{
  "vocab_size": 2107,
  "norm": "layernorm",
  "norm_place": "pre",
  "positions": "rope",
  "rope_fraction": 1.0,
  "tie_embeddings": false,
  "init_std_o": 0.0,
  "beta2": 0.95,
  "weight_decay": 0.16,
  "batch_tokens": 65536,
  "doc_mask": true,
  "train_tokens": 326400000
}
Each number is 128 + 32 x the weight over the matrix's rms, rounded and kept within 0 to 255. Layers, rows and columns count from 0. Numbers have three digits each.

# layer 7 attention query, 256x256, rms 0.054, rows 0-42,64-106,128-170,192-234, columns 128-191
096136155126128091090179102106149144144118144089144113108090154088090147177110149146153167177119077184106144151155116111138104126119144131146099109112130118136154108144152152105098102168129094
128110137129119171139111100137134149141114118106116132112154132174171147138126134105135110152088170160159101104119120140138113140111135136109138153098138142107139134100136098121094172146142167
154095111129113199136082136127099161138147096141171130156144121185184110151186121136083094137057185080166078100090148170168141105129115096133142173129167133113136146131134128143121178119107178
132135150078164126101147063123145131148098125072137147115102137139096150139083157120136144173134099191096144109164087144139101162126121180141125142121133164120159141109131118127085168155122130
141107138140132090144117174128104105090130127165120166139131082117165092100155136120092123084141157047121129150124164154126159105110142107099148112142126102123120108140129137130161092098105124
123112174043192098071142112154134077082137176117091170112096114084096128101083140104168128118170079164087140136147097147115110116105132213169122042104147105132130075089169087106116114082110134
116122125174110132156081191140115184164159111180143113158115140208155158136122102176107118099118163031150110141093134143176178125145117068075117165163156132143136128148074133151110115092119164
113134129116134114161119111150113083072145120136107123129130122141142169086119088093169080148100147144122156155102109113102156135101107145108148124175120114146120089132145148141156119111136124
159138085139088148168099134117142149181152112139143085127120148136121122159140105156110141123098161109150120132122135103135135171145132082140145149106158133101120175141124155150127145144193116
136159091173148126145108105056126103069118113117117118110158082145089156099124131147129123116107145164129167127084146114118124084121129124120150151129112101179107128102112165118170130159110116
118128123141136141151133150099126180173139158135126114128140141126145102190137131139097174161160157092131105112132130136120109146140135075136116111095120110099134183159109156151128149127129106
139104138102119151149154161148168171160141114127154104157123171151161136186105135151103141154098127132131062147142154132124114128156166106137151135098162099129136174158113125146127156132120136
161125137119135133157150141102139184123165120114123096146145161179151143129124134135132110137080180127153109122134115145112149119134116092110068173142107101148124098111120126130118082142165104
160113143102165122090144122178136083087048119127113120111117160161104167096118127118115116111131093157120125138133103170149063127072148087096164085138135152139181097143159114132131170192081120
102103139142141125087134117149106128162109122130102139152141141157127145146087149155085126149141130133148123158099085116112111184119141132129148152081145116146139146142148143141137151129123124
126148162140167106102168148155177137184101090094144105154137152131119108179138120141146150166182127131147135143129149126184152121133187074141151142139151148154172127101100114115122148112153129
106138087110154159144123095127123123118085141107134129099119134099112147105116128122128099110101108123138138136151122102146096115084117132122134146133142148170126136114124136112109119174098169
103167196089155054053238104178116034142054113003121112094040202092100127088039060094209126190116018245090180185194063092169109120065197153120148033133111124165162047142255166097112065177064124
190140120162083167188089163082146173191165121188194147143152097176146094152116091160097062072119207050098120118146164155171128122148128141168073178083157096104195172153122052153120138048123163
119117081145091154157052126105142184073197097239147143158173059162131117093144169148059125097102231037169151139128177185113143097136070095077119135150151065104083143104091098153175130093168086
112114122172143116123138111140113148106151161171167138159132105101159134159134115104135119128138125086105128090110148097139116133133123088125133134110144126151091136091067113147117143088155106
109108143122125129113176116147138144133178140123145134098103155099129110142119107126126148145138115103151140149124126103098075135115128168143126126121150124116113163145130123125092138125124142
139099134174105133123157123122115124128107172116124135123126128112109136126119124113148138142129097159110168120129134171111102139125131123145112095102165122101150124143126129116091140168130121
110121119147095103120123134110102140127138133153118172089147117117119131125148126107089117120131106105152132134140113157122133143172095107116120138138105136126111141154116128132076145155122154
135120144103138131132108124121141148154118141093113148147103101130153127144133123179083160137157121128116111089125147149127116111105164122143121131121129085110139152155114126131139124090082114
117093143124167133156122177141120155139125126139109130182119134154112092109106135166145126114147167113176156133136118139133164141122123127120149148165173083145132132111116092146115133102156149
128095154150123117082102130142162130133087102167108107140115148124111160131156067094152122121137125138084118102128106145129114132128169126138131099115136126134141101099156146154153134131128123
117141128104117113116147129132153136138127137126133134115137152112124114133147106151122115123109126128150124129131156146118104117127132123147145122113117135124090155128114143152096126143145115
115132151129152131120132122114145135116129097122121133138112112142098101158117151173130121145139122174106165138096077144132084147136112139142091137143150133126146134116137116150117126123077138
128114153119138143132113139120167130151098119131104121116124128137110125115091150149102145144137158167126125128112115127116115138130147090130109137137141127130133152122145131149114120144096123
145118119132157138135149147128128148112145129120119147116162139159085143098096154102104104123118117141136131147133125135137122131117113114144108154152130105145122116099139119139161135091146146
151134165082138109138113145131128127127121130120131138140112110155108168118086143151136098135111130118133096128101142097127137068090131111144158104153105144157125136100120138119140117090124153
128146131121127168117120088117159120130099123071109135102137156153146141147107103116144128133115154200119115114097100141135069129071117115139133160082145142127152139130152119096126135179134139
163109086158107135201096159109122115144163091180135140158174099171160112122155121125089107084107176076132103100099145142125133141157107112107140161145132132086112154138111102137160177112142153
146121107154117115164105177142119148121169122167161124147147085163131097096156110143093138110147152054126110131146150132141134153155133131102138130140120127084091123084127122142139126096153093
138093084139098176177094150099150162145145083150122113123182125202221148126171159120083155106094185095120091111120125131122119159141095108113139197126147139096124178140124099141121199126150139
119154177098129087096170087172101057110093175107105100134104114054085111132097117117156113156178056151091158118144119089119150125116156178114109080170105140159113040103159149119135095137127150
095125128057128162115156079137150098121108119060156149110145165117106162142119171145157126146102117229119141136116113141126096141108120155148160137136117148104165138105151102121103194142140154
169148135105131107084141115157114057089127133131147158113085096073130121099124136096190098115146092157085147099152113086096087095085114168128105064165106157138134080131117099125110094125112120
103120145174134118102176096133119129108067142076092114089106151130128131123076091125164108140133124200123145155154078115120092142080127122121112091149080124150151065152198105078120097193080106
157129110160123167187052161114126150162127138166138128128127121180145132113143098141102128138120143080085137129127155073180119128142134073079127134103135138096135174163095190172117111124147096
161150157157140133118111110136131115121102149115108129140158071117164108072079084103152119117135133131088172110133139101136127125109111127101147102143150110143153061085170092131169112104091131
084108112144138144156121104100106180065133112153100116124089133157114104095161164102126149127150115165157112091130166113132131135171105132121123081115079132149119128155124108114102105159076117
121158116147100101139151201134144163145115070144098146192106116100114108174087120164123146123085092173133144128142168104115113142156119105126096134125168164142130128101137157085112144134158084
092182129173089100167117157135116120148150097148130165172134102114093125178115101133113162143083112153124112114089179102146109152134112103070150159132140143108122142094103133137115164157130111
140116128171104132123112125147116137107156124174140141134111126123141126144183088154095136133125128095130107102096175147118142122109114120087193121181117132146105114141095109158126142121097127
119182152141096088155129131125139164157108101132109123161095131090115096169073115147113160164081094160136129104117178097131122150164113124096137145099155182132128125104110161112091144164165086
159100134143184161065130119158093060071138165128132137116129142146115121123153125141142099110163121089119125141148109138143159088107147169137105086135102138154114103146151118127154091142041155
092126167115172106138160117154149118090084161110083114160148118148066141086083133102139075121119064209126154122133091152099100130144119162181115116099153133130148111106153178142087119157152161
039149141109143130128164066127113141103128132129091122138175148115177189048116117129145092058112155125130143115129085153145155125090123114120150130111088141162064079131161115147095080141063158
157105161094222172162144083210096113071087116152141129099169141184164178036121130158164071117104167114143132091116061115080188094066186148111085193120139125110088050091152146090084076112100127
175066077114058153137096132091100184164115147108198107127132163128183112202163103166070191169100188114160132099154170153129115176114111081139156130129140121121131167183110127152113165097194070
167123168115167152121105150193119129048145141150140159146171087137090166085099111103089084143151200062135175086113062157063149142126120126161120214147129070128178096148139148028138051141162135
146078065093123187129130145088142180140114135129168118099138117173134168145132133164082141077068150101129118141152130101146115182144134103138113121108119100141107149149140153201120154127121101
138129079065107118156145141072148175159132159081187117123211126171139115204155139128109189129067177151093102151152177116158090192144115123115160116091129122115119247164082125171121232124175166
175110125145085114128141136097142192168095151099165113127193118129158120128110109126102150144093147111101118104126105082148129164124157134182129158109130124120168186114099153167159132111085134
077192105142085055082110107110120126165068130102126066119136130129110135085109146134081174087192137132098141160108106171160100075107147146126120079106126170164138126118151155086135089136116137
110138154082159145165104147166151128158107106117184107137129151159086131151062163123116142137099158130135123142162108111118127104147127119098089188134135078133137169097148138157079186108146105
123090075156148130146089119142107141126057086184069141139070088118081134110123193144083123089112116134119141155090149143081148125117085116129148111106153168204090102116095146126105115118120117
085129117156130100120140106103175225128090155150104088142138128149129128111104083169112159064102129135173158184066133128157151106167112070126122134086174125141115146147062135096082107105128099
087162126155132070088164129107111107115102131058081079096115145116142107104092128099134153135090080195091121152118094135164113129110110088110088118106109151157177085144175174096158075161135111
112099143212130131110152106107159127105141104147134105159167179191163087156151114101184129151197163090110097120116125170105109154115115112130138148209107140115201139160094131106197133145112148
172139109133069173167077104203122099134159065144151134085128069142088161134134184119119026108154159124142176126114164058076146112195077133122158184132134096088097129132098093233145165093143164
089074061143146113091186133107188122167217168107114099134111094170138120166102169189164100038142174111083152062187130182168119120135170129129155145159151122148190120128083116150091232098167131
127121128119125123088164166096225115135208150154116151096118140078161126157126090147138168078093137102133099129200120132099102165063142071128124145122167097086135122116129134087090170163164193
148141133072151139136109152107164162151075144128113098127117107140095123162134092147173177140195098151153129148132139169116141083143177093172171141140153161109143148127076125141127155154178131
098074144080110125112140105128120111080090135107121126134118134130126170150133161115153113108141093145121034093170112134103075135127100152177131122186135134098134109089143156133098164107090142
146114174105145113163098145166150142196116158141099108133074130152115128150082104196164139122189112162146177105138123154117131078148210136113120175089144153140130180115094176150140125084153177
114123089110137134106147115088175137150117066182169103119115139126142125113071211152109120058044178069125128174099081160166163119038128061186099165142196054148080116078112088112067148147096129
163165171116115107160065166069158138129100181159125139136106135137095147119156038195113161144168106155162159071131200098108106050133153180144081089086090105141052123168120121120184205128115132
160139103097147165096094128115100122072109115056113157091146101113133100164179094173171182193122051177121066099126087130147092127154103111212143137138071105072092161129112165124134106111129067
054105116113146090153108095085178120119112164109087161184097157150073115083123149156169082119147090185149160121078119106136130103101134154175034185137118089138155206133134140119119159110189145
126117204143203114073101146100134151158111149191105108118083110087078107092143133078131173142130132152163140156154134072100168101154179136143092142091180145117153141146135181144124108118135117
147134067047145161171122135071131158092181151105095137107111117146148194095077144204168115094143116106128153108172189101084115134102169098209135113132126034142089157098136143103130119048127075
155166115145165112172132067102139134051118098141131074183158163212146165137122127139160112110185109127110140106097122118098113086098153114109159160136121082149138107185115146084166069063146069
106180153159130118160116163148136136145112105161117158170122104124101125168135116142110153150081125147132111129101166139150140160137108106080153148136151165137111153107104139128082150162150120
162067134102140152101122088126099098107141148124156117098140127151144163105189131117141105121189154076110118132144085132137117110095118154102134096142076100103118116156108105136178150093090167
123105124114187150101161091147099101102141135087142132047146132155122157128172119091153105142200160097140087143175088130116130117107138157111135127099098101108130111123149112142144107100101189
132144125151061127163120104124107129148147108143169143121154111132141128190156110154093153157133124102116074136123164110134115154141126085081164158148095126120100156133111116129150167116118133
133092151132152103127148120131111150141096163109109110113099112145101156072114183111153089076156150127146150134130089126102156107124128170133055079108162175127128089116141124091060110140141096
124134132138112124172133130099130136135117080111126134153132100135100101136129116145103173168098147165127148101115170147120119120129135138080144123108130151113161140100127125121107167145155101
127170170177135112081108095185096086114115132092122136135117109109102102142141094073136145174138077171129159140180118088108078151151126172118094088097145195119146115084109123096135098156117118
097152133134158077104147113119123158151115124093089174117111111114119138151100132115142125147143074186125120176187144121118093128158111123167106112074152190149144113115073172070127106112210105
093118131093144191100132137157137071085195141129175140101163130137138125156178135105144126133138174083117125107134120089114092134108129119019173119175084084105122134185141094199119102114076151
118126106143166185127130095164112130145124153122095130167087115174116140063108144116132111095169143123140150096103090162141118058108136133110111146108097096154154094089126156064121090147123092
091185176150142101097143136106090102101188129136105130131117158084137161137127110106150072158160103194080167103158179093167085123178128147087127064129072159130144112129159113150171116171136173
113153126134130118148130103134125146130126104114102127124119116148093122112119102146148130118096146157134150112123112119137142135141126123122124155157153103130117146101109143139116133092140112
126168125141104187141152119146119113124168099109143129115141114200166158106123120133142107110118123132157144104108080137146107128134138148114139160145117086107130122115117114107136138135120131
143127145118129188125126116140116101104118134122174148108130142152188141116147128127137116144137134093150118110117122149143114152111143119101177165116148103115142108122148118123163153132124115
092154142122151119142144113120131171140144106128124116152147137153091153106092120159124164108085147177156139120091115101126140151156105138122118160134156092113093176096111118135069133116163084
151123130119103143074146142134151132109099162102132113136143108093162097153140119118111118136149108118114100137161141141166112103099173101129133121114138162162154105182153175131180108164065176
062132121098173101131111128117122147186097104146084153144123080153088157121080106105148134120134140185135129134101114118133130132134136149151104113100133118114102094101129165105094107158133134
095129160100152152110133127142113141135111147109087140129137121097129138108123136122149095136105117146107106128127091170085128176102125131120082101108154172111158098098157136152138117139123121
127145160111138103161118118143131171108158145135143143142165144089114124146103085119148116183146127151057162139141187152134164132084112110102102064094125153090117082153150125135159126156108150
125112117105072137164142108093107144107167146117202152111133210116177135152173181106104152132115171121150140115174169121127111165137080080144186132105156112065170151146099116169128159080169118
092125184108207099124126075206061151112141122117148165065125140153140164059119101140186080163124163103106130180142094130100229114057152181129083149124169111058094062071162190072111093173108158
162109100052143158096133174147100086127196125166175179103091115131160151134139202112121133095136147135108102128144109135104121139136128096113176086154076128174110145168110079192142142105109174
164039097099044127200118157124103130156170190136154158123133139160165131200146158107108135115099113102127061133127134146111083199106128082120133121141119133086064169113067085155122187058175101
109066081155136115139142108117111127132073091172102138070157107173174138171155138130093118189145157111189111107152143165096158135133108121144163057100117128136141104114111142086131130107137167
130161106151098070081058108113194123108111118083073080165109070109058111094115101123113176097187090107128164096080123106157088155134134160131087098101129154150135155122150193098133118156099127
187074111079121169180143136152129115148115060129164160103130098161141139196103169152096108220104182155174094116128182122103151158147052152185166170160127103129102074147075099107126181087161126
118224113102145110078070157144108098106089108145096122119083150090111090090072166121121091101110106163162125149123136132078139142125090151209139087095106224147072117133099144089166054188099111
067170129149099115056139100093187157103152116142082103179136125103141094113100167140175118089093126093134150131127106084214157189115091094098090020094129134113113164127093156108092086142098063
062156136193110024071125064065143133116149114060068064114114141143078160125093136110143116102097148175164149167093124077175122152136090111108089124120133123136145157106150197110113078179147123
074005126255125095153171087112146180132140143186116110158204194173219133156190023083200118144190173097096078196134135190112124150163081068176139143172064125145161136196044146142187127145088114
210178112142089148185067083099044112193133069149186123061106053164108145086173212067093023101206129111113144068073168033125182133160099150108056075093127135071103098104091076189177169062170208
131068030170130077064255151167191122225222186156118070150122150156159129201131197149227048084162185109101047039101214223080079134127095150116149137207178144155221140133035113135119144095132179
095082121102096130067170179141192125183210175239147172170121068063100146200086120160066143141116105090171142046171081221114128255019175108200092153134123121082161168097118089109066162180178242
157134142067135148149086193112115186171122035155131147216162044089072075185129133159180156136193087134171163137144141144176168055163127062155203201110152218120130128097038110161167177118107179
147068133119127138067144099080113134075069097155211205145046071097110148166106174063105117078124072183078076088197167123047091121171110149222192066189198110045135102141141059149113151074072150
196142165163095172176123207226200119239122103124107124066168106129083124125071154187140162101173110114146196111135137148110084126109144100107090194128073217129190153094050146157135112063155152
139192108100141108182057107016123133141030033187198122126089102129173157108121073111061183154004121087125120155128103144133178102038110159142082018123149130186077124094176117054114169253077098
160142124055073157104069188110203121108060148140139087158137160115057161101134068172051176072118106135203117022094254111092077106103169195149156138097085082127104135177135058109201171109086115
086060119175201218083075120134079151039036126083131148064119087135190097170175147198196173153120034118094097109093054118187099121168148077235110119133097083043159113156130104043083138103164014
000098134049162118074109126107189089085173147122134115191063120212157153102144185162157015169040095197162077113021119117230140117124135139211116214031171101156131255143150044094119169138184177
129095221059247126069115176115118122203181171168156217148101040043025099099143082027172182125085090139196186134167207053096157097187173180152199062112119161077236147179152120127188247136166131
129202085068141215144081188073057219116215185115046127168116038123215219082090170255162120127108113072077160093165200148060128098061173147193216053126086048145099127143127079103114103066115084
125077120138243075144124031109219104000098103081037105233152247133232217090120090139187151130230076132120194129184160094080154104139110136089122102148084100167098080219120161079178094054127034
130144133127133158159112121167125116136132100142167132136140120163170168114118129119129108121134149119168168099107096098154106149137143142112153141129134110121121124123131119122122134130111146
175103115118125137120134168165135083134165146135149132087130122136209157106167142093120107145191126081115124133135124164153111128112118141124133107120087156140168097153136131100157127147082160
150128133122124117132130139122165145113105150119137115093120107099115106157117128114124134150147111098094110123140169131135132136114152117145125127074126159149151125173150134116164103116102148
117161130129091180136136131138124136114151102108148114122139161138171172117141130128144133140130148096123121141138117126106118143127145112107170136128136121104163146131099115109137165123144113
128130155148135091102100097126136124162150144162094146147152101081101074130077139121147132110142116141114136122132132121127150132117113118137106090138119159142079107140129119138097130133113148
105128138164121137129138086104104126141134124120136088124155129156133135134111122122134133139142144133165169100128130123140133132129127117100117161130107093117160159127131161120084136109181089
136154172139124092098120098098126140140080159110097094139145124111124111103084095129143170110153103156156168119123163070141102114092178144117104117099133117129145120087125162113118098106111124
098147156141114091120108122111140120092127097101098100135117120126095076170100126130143146108148118191153123140133158099099111163108141117129136137138109095129128139119111112077094152130149114
159110164103135220116117195140125139096139123133123129105142135079144141156129124115142117168130180093079096145168156122104146151106124120107138178150116158131162143148134113133206129110070135
143136141141159142133086111166124129155061115117156086153141097117096162073090064173139121125156172159138165099089113136146130072127142207107091145105163121096127101136172169051127090173167102
092213205103187124078155143127058162080166104109104121131157088146087149059121068114201073109115155204145168114091128121193068128105177151105119090124057071092126137092191117122139131101091179
093255174116139043061193201104255045145102174019120080124025187016123135175000083152206176126071000238053170202146164031206046060102177105191076108036162178173160145116126197135140062255179032
146181148161092169147096175123179095172131119138127132139124177111137137163072069129102147136085115177114122134103192090178085151112119094101160153084160173117154182130097125141127135173189126
161114115159048190183064129106145146132182115168185119133156141153148094157154098155066111112087155096129109096116223138182118140117112074092152165118178139125173197145089100168112211118150151
139190147087175108112143119121169139161088133087110119100108123105113127151038087111152116132132085188068184151125107097142102155152125144130118153096100165102121099084162157153086125156138095
120102140176078129121116144117081083111140113180137137120161100117136114125202182130116131094117198073179084092147189133151152137103133099092112105130166091144150155185086109124174117106102177
130125181070220133102161110161117126108093140101080134091148160139102155049097150110156125109152141172080171166100051137097126110086146151130106109154120136131121034073201146142106070127084114
102097137157119118188094091115088161137148146185087137198190069163127148148150143126087122085086175125144128095104141154102182147142158114097161143141184144137095139123090170155131153117091167
096089108148145110149127108128131122070154073134143177150128097168129162089175118125136122137104131128129121142105097131128162149085101113109118126150137079140143117106105125139135131123143137
134135157125081123087109132099161134148119125126182088133109184112123123157145143139106135129145126070204170119170132120188168128144126111125131103090175102124103180141126157127108139104133136
101151131162142095135142086102134189000141092100160189164151177170064190130152095122160171091118119118142129124181125138122126060077120121153167099088126084115166042108142126088114119086101144
098112121137150157125111096109138168154131108142171113141135144137147119142119171140105112108124152090193119142171115103132132140145137075166121142110149108113108164136129149164121152111110151
104155143107137102119152101149122168158133154103132098110139148134135121138063150136127150090137125154149112153205155140154133148151125127162138135122128115157106133125131164132107110163110134
126154135137068103130151150101120146134120144121120104114124121122126139153120143120140133159072150167150113136134119135157157095151131082115073141140099088146116128147119133140113087169160084
091117143128186109073139147200137112069115108144052133099133122171138157110087121123105128122129149168098154152100122187146090150110140145062147130162130143138148113093168088118121118159130129
121114137081134113113156141149161143140084120035102118157149185100115185148075159109105184161129089143150187159183075121135055105129140146171108135131086093176128138100162168106134116124117115
158179146092137130151133116135107158107138148133141094071094171135181130151119101147177159118124119188107128122115138122139165123076113076076107113082150150097105089140055090116125108104121144
082143169118110155073149114126179147108130176152162117130157139151144145102133147097165151114149106184156084137182178132160147136084138118119145151067140148094130087117090156159064120146120139
127173179080166052005233131145133017122080191019075088088105205096142167066000115073223151145121040234077186168167078140168085110080190149148147047071082152197192071121236160100138043201073089
137026132237069116179089119097156222176151117229100126211168103199159082180137083170070078096132161031109107075068188178092158188181062061151078133169132111089121208161090073133146154080147146
115093065174088169205052147200084186126174057196166166110232095250118129074178163145060035050138226089210128127061144160148185134140040082082171230178146172077077138066053092213168163077146147
127128104132199130111143096144141134143204151107131079107107142186137197105133137096110093070162186083111140067175141156144130127142148141110135126188123114143208104123112074146122145150140167
084126163124125126085189129135179156147166132125157136169119152086138127204088159131100182109170090086096109104143064165127097133086173089170101166122140083151124138093193172095123124181109179
160120136085134122098129115096147164119079103098112120122141141099137136137102131129167156100190123142110145099166146140151096065134160096131121112099153160086156130112113142126151139129113172
090110129142136123099149121088104180116119125079127155085113119110139125161137154082121141104194184106084109134124116191096078080166113119170115162170106101123096071142163100090128162086115117
175138100125136142184128143140138160206099141098063125135129164137146113103109195183149140113169155096121114088115141101152132129148147075088157127121075132097131148101126161136140134085113106
158098130143149159129146100122110175103109084141101141154134144138123065115125143172075144143094148142162113155087130146081130131072082120141117129151148113101068065098123109142141170147099151
159102111196091131147098144157140135112096118165154093096129145173138111126140084177159121074174135106136143124081139144141088118129133098113154159126131102123130130141098116155103139126142111
095151129093118093114120118127130136097171111128133089102142106107213084144125115137116175124140129119109095144125088148131099131147149139175131157115115117097112138149111104124091145113114060
122126130069170121132151156058175147154132147095065070111111110127105126139144096142126145131113072127113141093122086124095139104136138110153132164148113133124153161181147119136126143131158128
188109137147186177129089116099147190178113114174103152102140100132078124089079095125118144142099145167118164122111145115098127142151103100144138125151119176063110136132143143143139131129107152
162120127108126161125148151120132128126145165112104159108120124138182159098118159156086152118156118122146109118108140108101141121069160078164112120156133078157103121112148135106117103101144073
139167140139116155114121115151143085048155144126133112137106134178141123119122140172127078111106129128207139110083141159075120118091098099115118131144103141142115109162097120122136112105085157
130190119165112154133096127145142126134108142146089146094134186168121098148096070151114159113105187168081111119055188112152106180086114097099139159064177194114137134137093112100127135154177096
134064085210060194201063118144094143132140072190122150129180119221146107144213134105062141130108216066123075115081165146134153183153048115047162120159152118073127164131109074122152172048148170
104066101137124140159101089134101165113116131166164101130210113189107133087193168133084111142141176068145092112129119150126153147138110148099154125148165094127131146093122121136130132059112146
168161116132066188185076182064156143178169115166168120131135135139200140200139100103078148148110113088131081113150222136147076123173090123111198227151111148097153238165084086127093184122219128
139112130144128130134134098155104093106122105132137157148113104127093115084168175169135111112148121117077126118098084153125156170113106174137080094167118134115116051116150087157145136102107142
151172108104134167113146156145137082104130129094141129111121153116136157117105087108133132141148103158094162143117137148138080135105110155128150138118085128116124140120162090125104146118134120
152149160085129113101173130144112077104119140133128127093077077097117128139150141116146140138142141114064141123138115138109130097135153166158092088131104144155095108094151086130129071127098121
153117138132133106114169126140133123144088142091126138134109111149133139115126085107138096143149092180090143155090097149083117132125105122122119095162137144132130089123165135135139117138109101
079133138118128153143084086137101182154139128140157107116132115154141137125145191107104133127136205121156119087154112118121118104197154133126103143158127131087134151130106152157096134124151126
130123120153123151141088133148111124145104138127110107125129078136107160050128082112087139119108150149106155130085105122116125141131090128094110140149139110086106109090126111183140123143164115
119138144063167174119109139080099172150163117106077146064146074132119165082124113092165066106214171201134151097141169097136106128186118156083181171129114129102129114146195117133167143081093136
# layer 7 attention key, 64x256, rms 0.049, rows 0-41, columns 128-191
114128118109119073127147115142095082141114140096133077095126125116123142122093113098162136136171082144122155134152131116144123106133154107137123107144097136170155085138147155133130098174123119
104143143113152084088135125128128107136129161081109108110099135109092120146104114115146144162132095161103151174145094115150100124085151108148067108120099148145142090131149191108133091175121098
124159160145143106085154124124141106125134110120090131131118116111116125145138117112165142139172131144121142138150088130122104177125127129136122095140100185096148126140110122127130085152109101
084145149121109089069133127144097097161097170076128109104111153076114114130076113107146127144142081179126171156141083135143137113097169118156087099119110135141146084098156157137101121158131116
122110091138142160161115114131127143118147095148127185145138128155099166116142124140133105112090153094156147120112111141089129121155088142130175134135140119123131112144128096114125142121137171
102121116116080080111131127116127149169127124097146094141087094111131110131101102140145135136125075152109145164160117087130159124113138145163102129135140097167124151116124130114123119155154120
083080059151108144157138126126106139098163159116168169143152109141179139169187135118085121144147154074143100091113097167080127121108093143113127149100100102114145129159153092081103159144148094
162168098144062160137110155111153127166136117131138073126159082093131097103132138122085200130080149108157136087106174096167140111111091108095127158139061121106115154159173130112147137104134120
160154154147148148132173113144137070091159118213148181145138135150138125112158171169150080139135119091105125112130144140090132135152128179136139132135146120121135164129132084153159157100062174
169102139065074125138112121134164180187162097154142099178075114129126062115100101100156107189071150134155072154134130116058095106114131121232100166161141129112092149176149142129033163132166131
157125119122110153113130117144116106118188129116119149131145126144176131109144143155109088127149151097142137122120130134140130176130135148118120125148148128127142113145062096131157173103114125
157170125122067129138107096105099087133186106217159168109155074095132120122112141147156083121165119079084168074131114149142164139086143151109114113167110140150148151091182123153142171072098192
140174104165077142149070103105114098128142109184152110181156109206214133105164118136084126094138159046157109118118165102112144169118124115088203069153149158133113147160068128154120144056156148
117118109140112095148125150120132116114098132057095122133119136095096073194135123114148157168126087184125135133132157096095119111115119118171114157116100123135084138129128151119096108150148137
156103090135068120171129101146113092164179161111141130075141096151191179105139155145090124084123132092140098085142123098154157143111112123089079112199117135078106104139151147099134114102123140
096081166139137171103116118126139093090131102098109129168141134128101124121149105130113103160192121119156140108142169197100099057107135162158149111090125160123128147143135148113132101152064116
138101111153132085122131142128103140165166125201140151208086064142138124159129102118127101152098146098151118090126103129083137119144179114149142142128131132116054164145149095091114104056190147
118131100129169119130136136114121120127104134106125139137128143108111131131136132139112120149138124136107130114128154135115123117141132138128090128140143149113135119134126116137114128140141120
136146140132164099137145131145110113110127120145136161123133131115153123103134127106154130117136118119087153174127144140150125133107133147096133140122132152103109115113114123143131136119157118
144142124089125134120106115114146115168135149116076107134100144109133113118124132123120166109143099134095148145127128107126112124109163153148098100148129127103133129134145138130137115111127153
124169175133052093107206111109161120133126126123102133144124169115115087136071112183200106129152184129132093147149140123147081090085126145163090111155129125147140129119097143075121127123125130
160128162066125118140103114092144140185219198214148074128147149146170123105087113080133154162154152094077097124137110173201085182082138168162132134126113137104171167112131069121134125088192121
131124131087157182141149113155134187133154105117129135134126111085072057136139176142095160101127092065124145179125112138157155130163094172130129166153106122153116098133132088140117155080099099
139097053147120161123095072150156084142095100122162136152119123151124136100060140143129100071096107125112128164195175061141108165129134106116110131113166124119170142145140108121115119161067124
156115157170127101131136112123110121152122125096085147051113144119145093146150074145109108124142161121105082153088074167130132105173093053128095067170142210128122079157124177120160154115141174
108183067102180116132088140086097083103136086100198154121078154140119216075139072061091117081122137083112142153178144071108055108105145145210077123095094058123221138142162123085117128149175133
114156140060146132131158111091150073094105072120094073171188135137113120141124133106114102087098121149135117130082145143071123109159067147147177125109133151093086113102154093116135119123171162
167133102142123155112115101156105127119171042108150160139151138131187118165133148094093127153145068105109101175111121082156148144188143071149081106095109126148146131169098119137107171154152138
101063077126107183105108095248089115120108181140141106143123157116085171090110196155130109090083110114133077164102131128163138069092122136167106154119127120091109137143169135148213114150149103
097193171146132118083120132189113039102155193107083127102075154082083126132185121132159131074124146111107116112103096154147128115131147177075138126152162109208140157068183073134066139107143085
143163120088118110160131128115136175118127094141085083187103162166161134053110102165133149127132104060090121158080120154100115190110172163076170047123108098048159079150149083090137080147153065
127062076245111063140088176132120061119122057184114130136176097171178098140154169116195117107049112174136149134115103148094147140139152122089118102157183133190155138160097112129129141169126130
085167130109138098062154159129138060126166151081101132106061120089090125144092120129197171167128096206109159186134106106127098100119140133167092098110081140129140105133151164139142103164125112
119115142120135152129122107126140139102137136160115123124139134135133112110161144133112116129102136122151116140111116123130142122121122123118137142130129137122104162113102135130116140125124144
152103128142112176131111110098108159079161089188121138166151128158157114139184155139083103102130176081131123085076138179111126127140126148119126140132148111126110168158111113141120151116131144
119156145127132097107117115140137130141121154164129123129135104141114120120095098103129143123107150134144155129133092159132144145125125113130088132112129144132112116114144160146108090140162104
138160111128104159147099161117120121130135076090121128144174148106113113146121081111142164120069134160134132133111169105167118102130074084102136148103141114122163150131109137134162100154130118
143152138104093068113147144121139123159123135071112084120105111101125115148051112109144164146116092161094123139129128103188104131102145084136118107132126163162126142111165167137152079130113112
082155101100132058162129135150141185143121087116125073153105062142078101106124111119159107131110118181128112155134091114138149176119082090159138146136104124139141135136140145149124134142138112
104125145103139122111131132103138113118071156083118088145120145125152127122112146109119160144118103144123109138136097118173137105116138129140123113146149141171130098131158187110113100154102110
127145117164137128132115130133128111131136133166119170140124102145116120125135150140125095121107098109127148114109139133096143181151104127110131111120143137123128118131117079121173173112099141
096107135161107117153169143088141139155117098110094094109132114140104110151106099129148143136137095144127107099153148117157131119173122122117064122087143151133126095134145128145119100158127126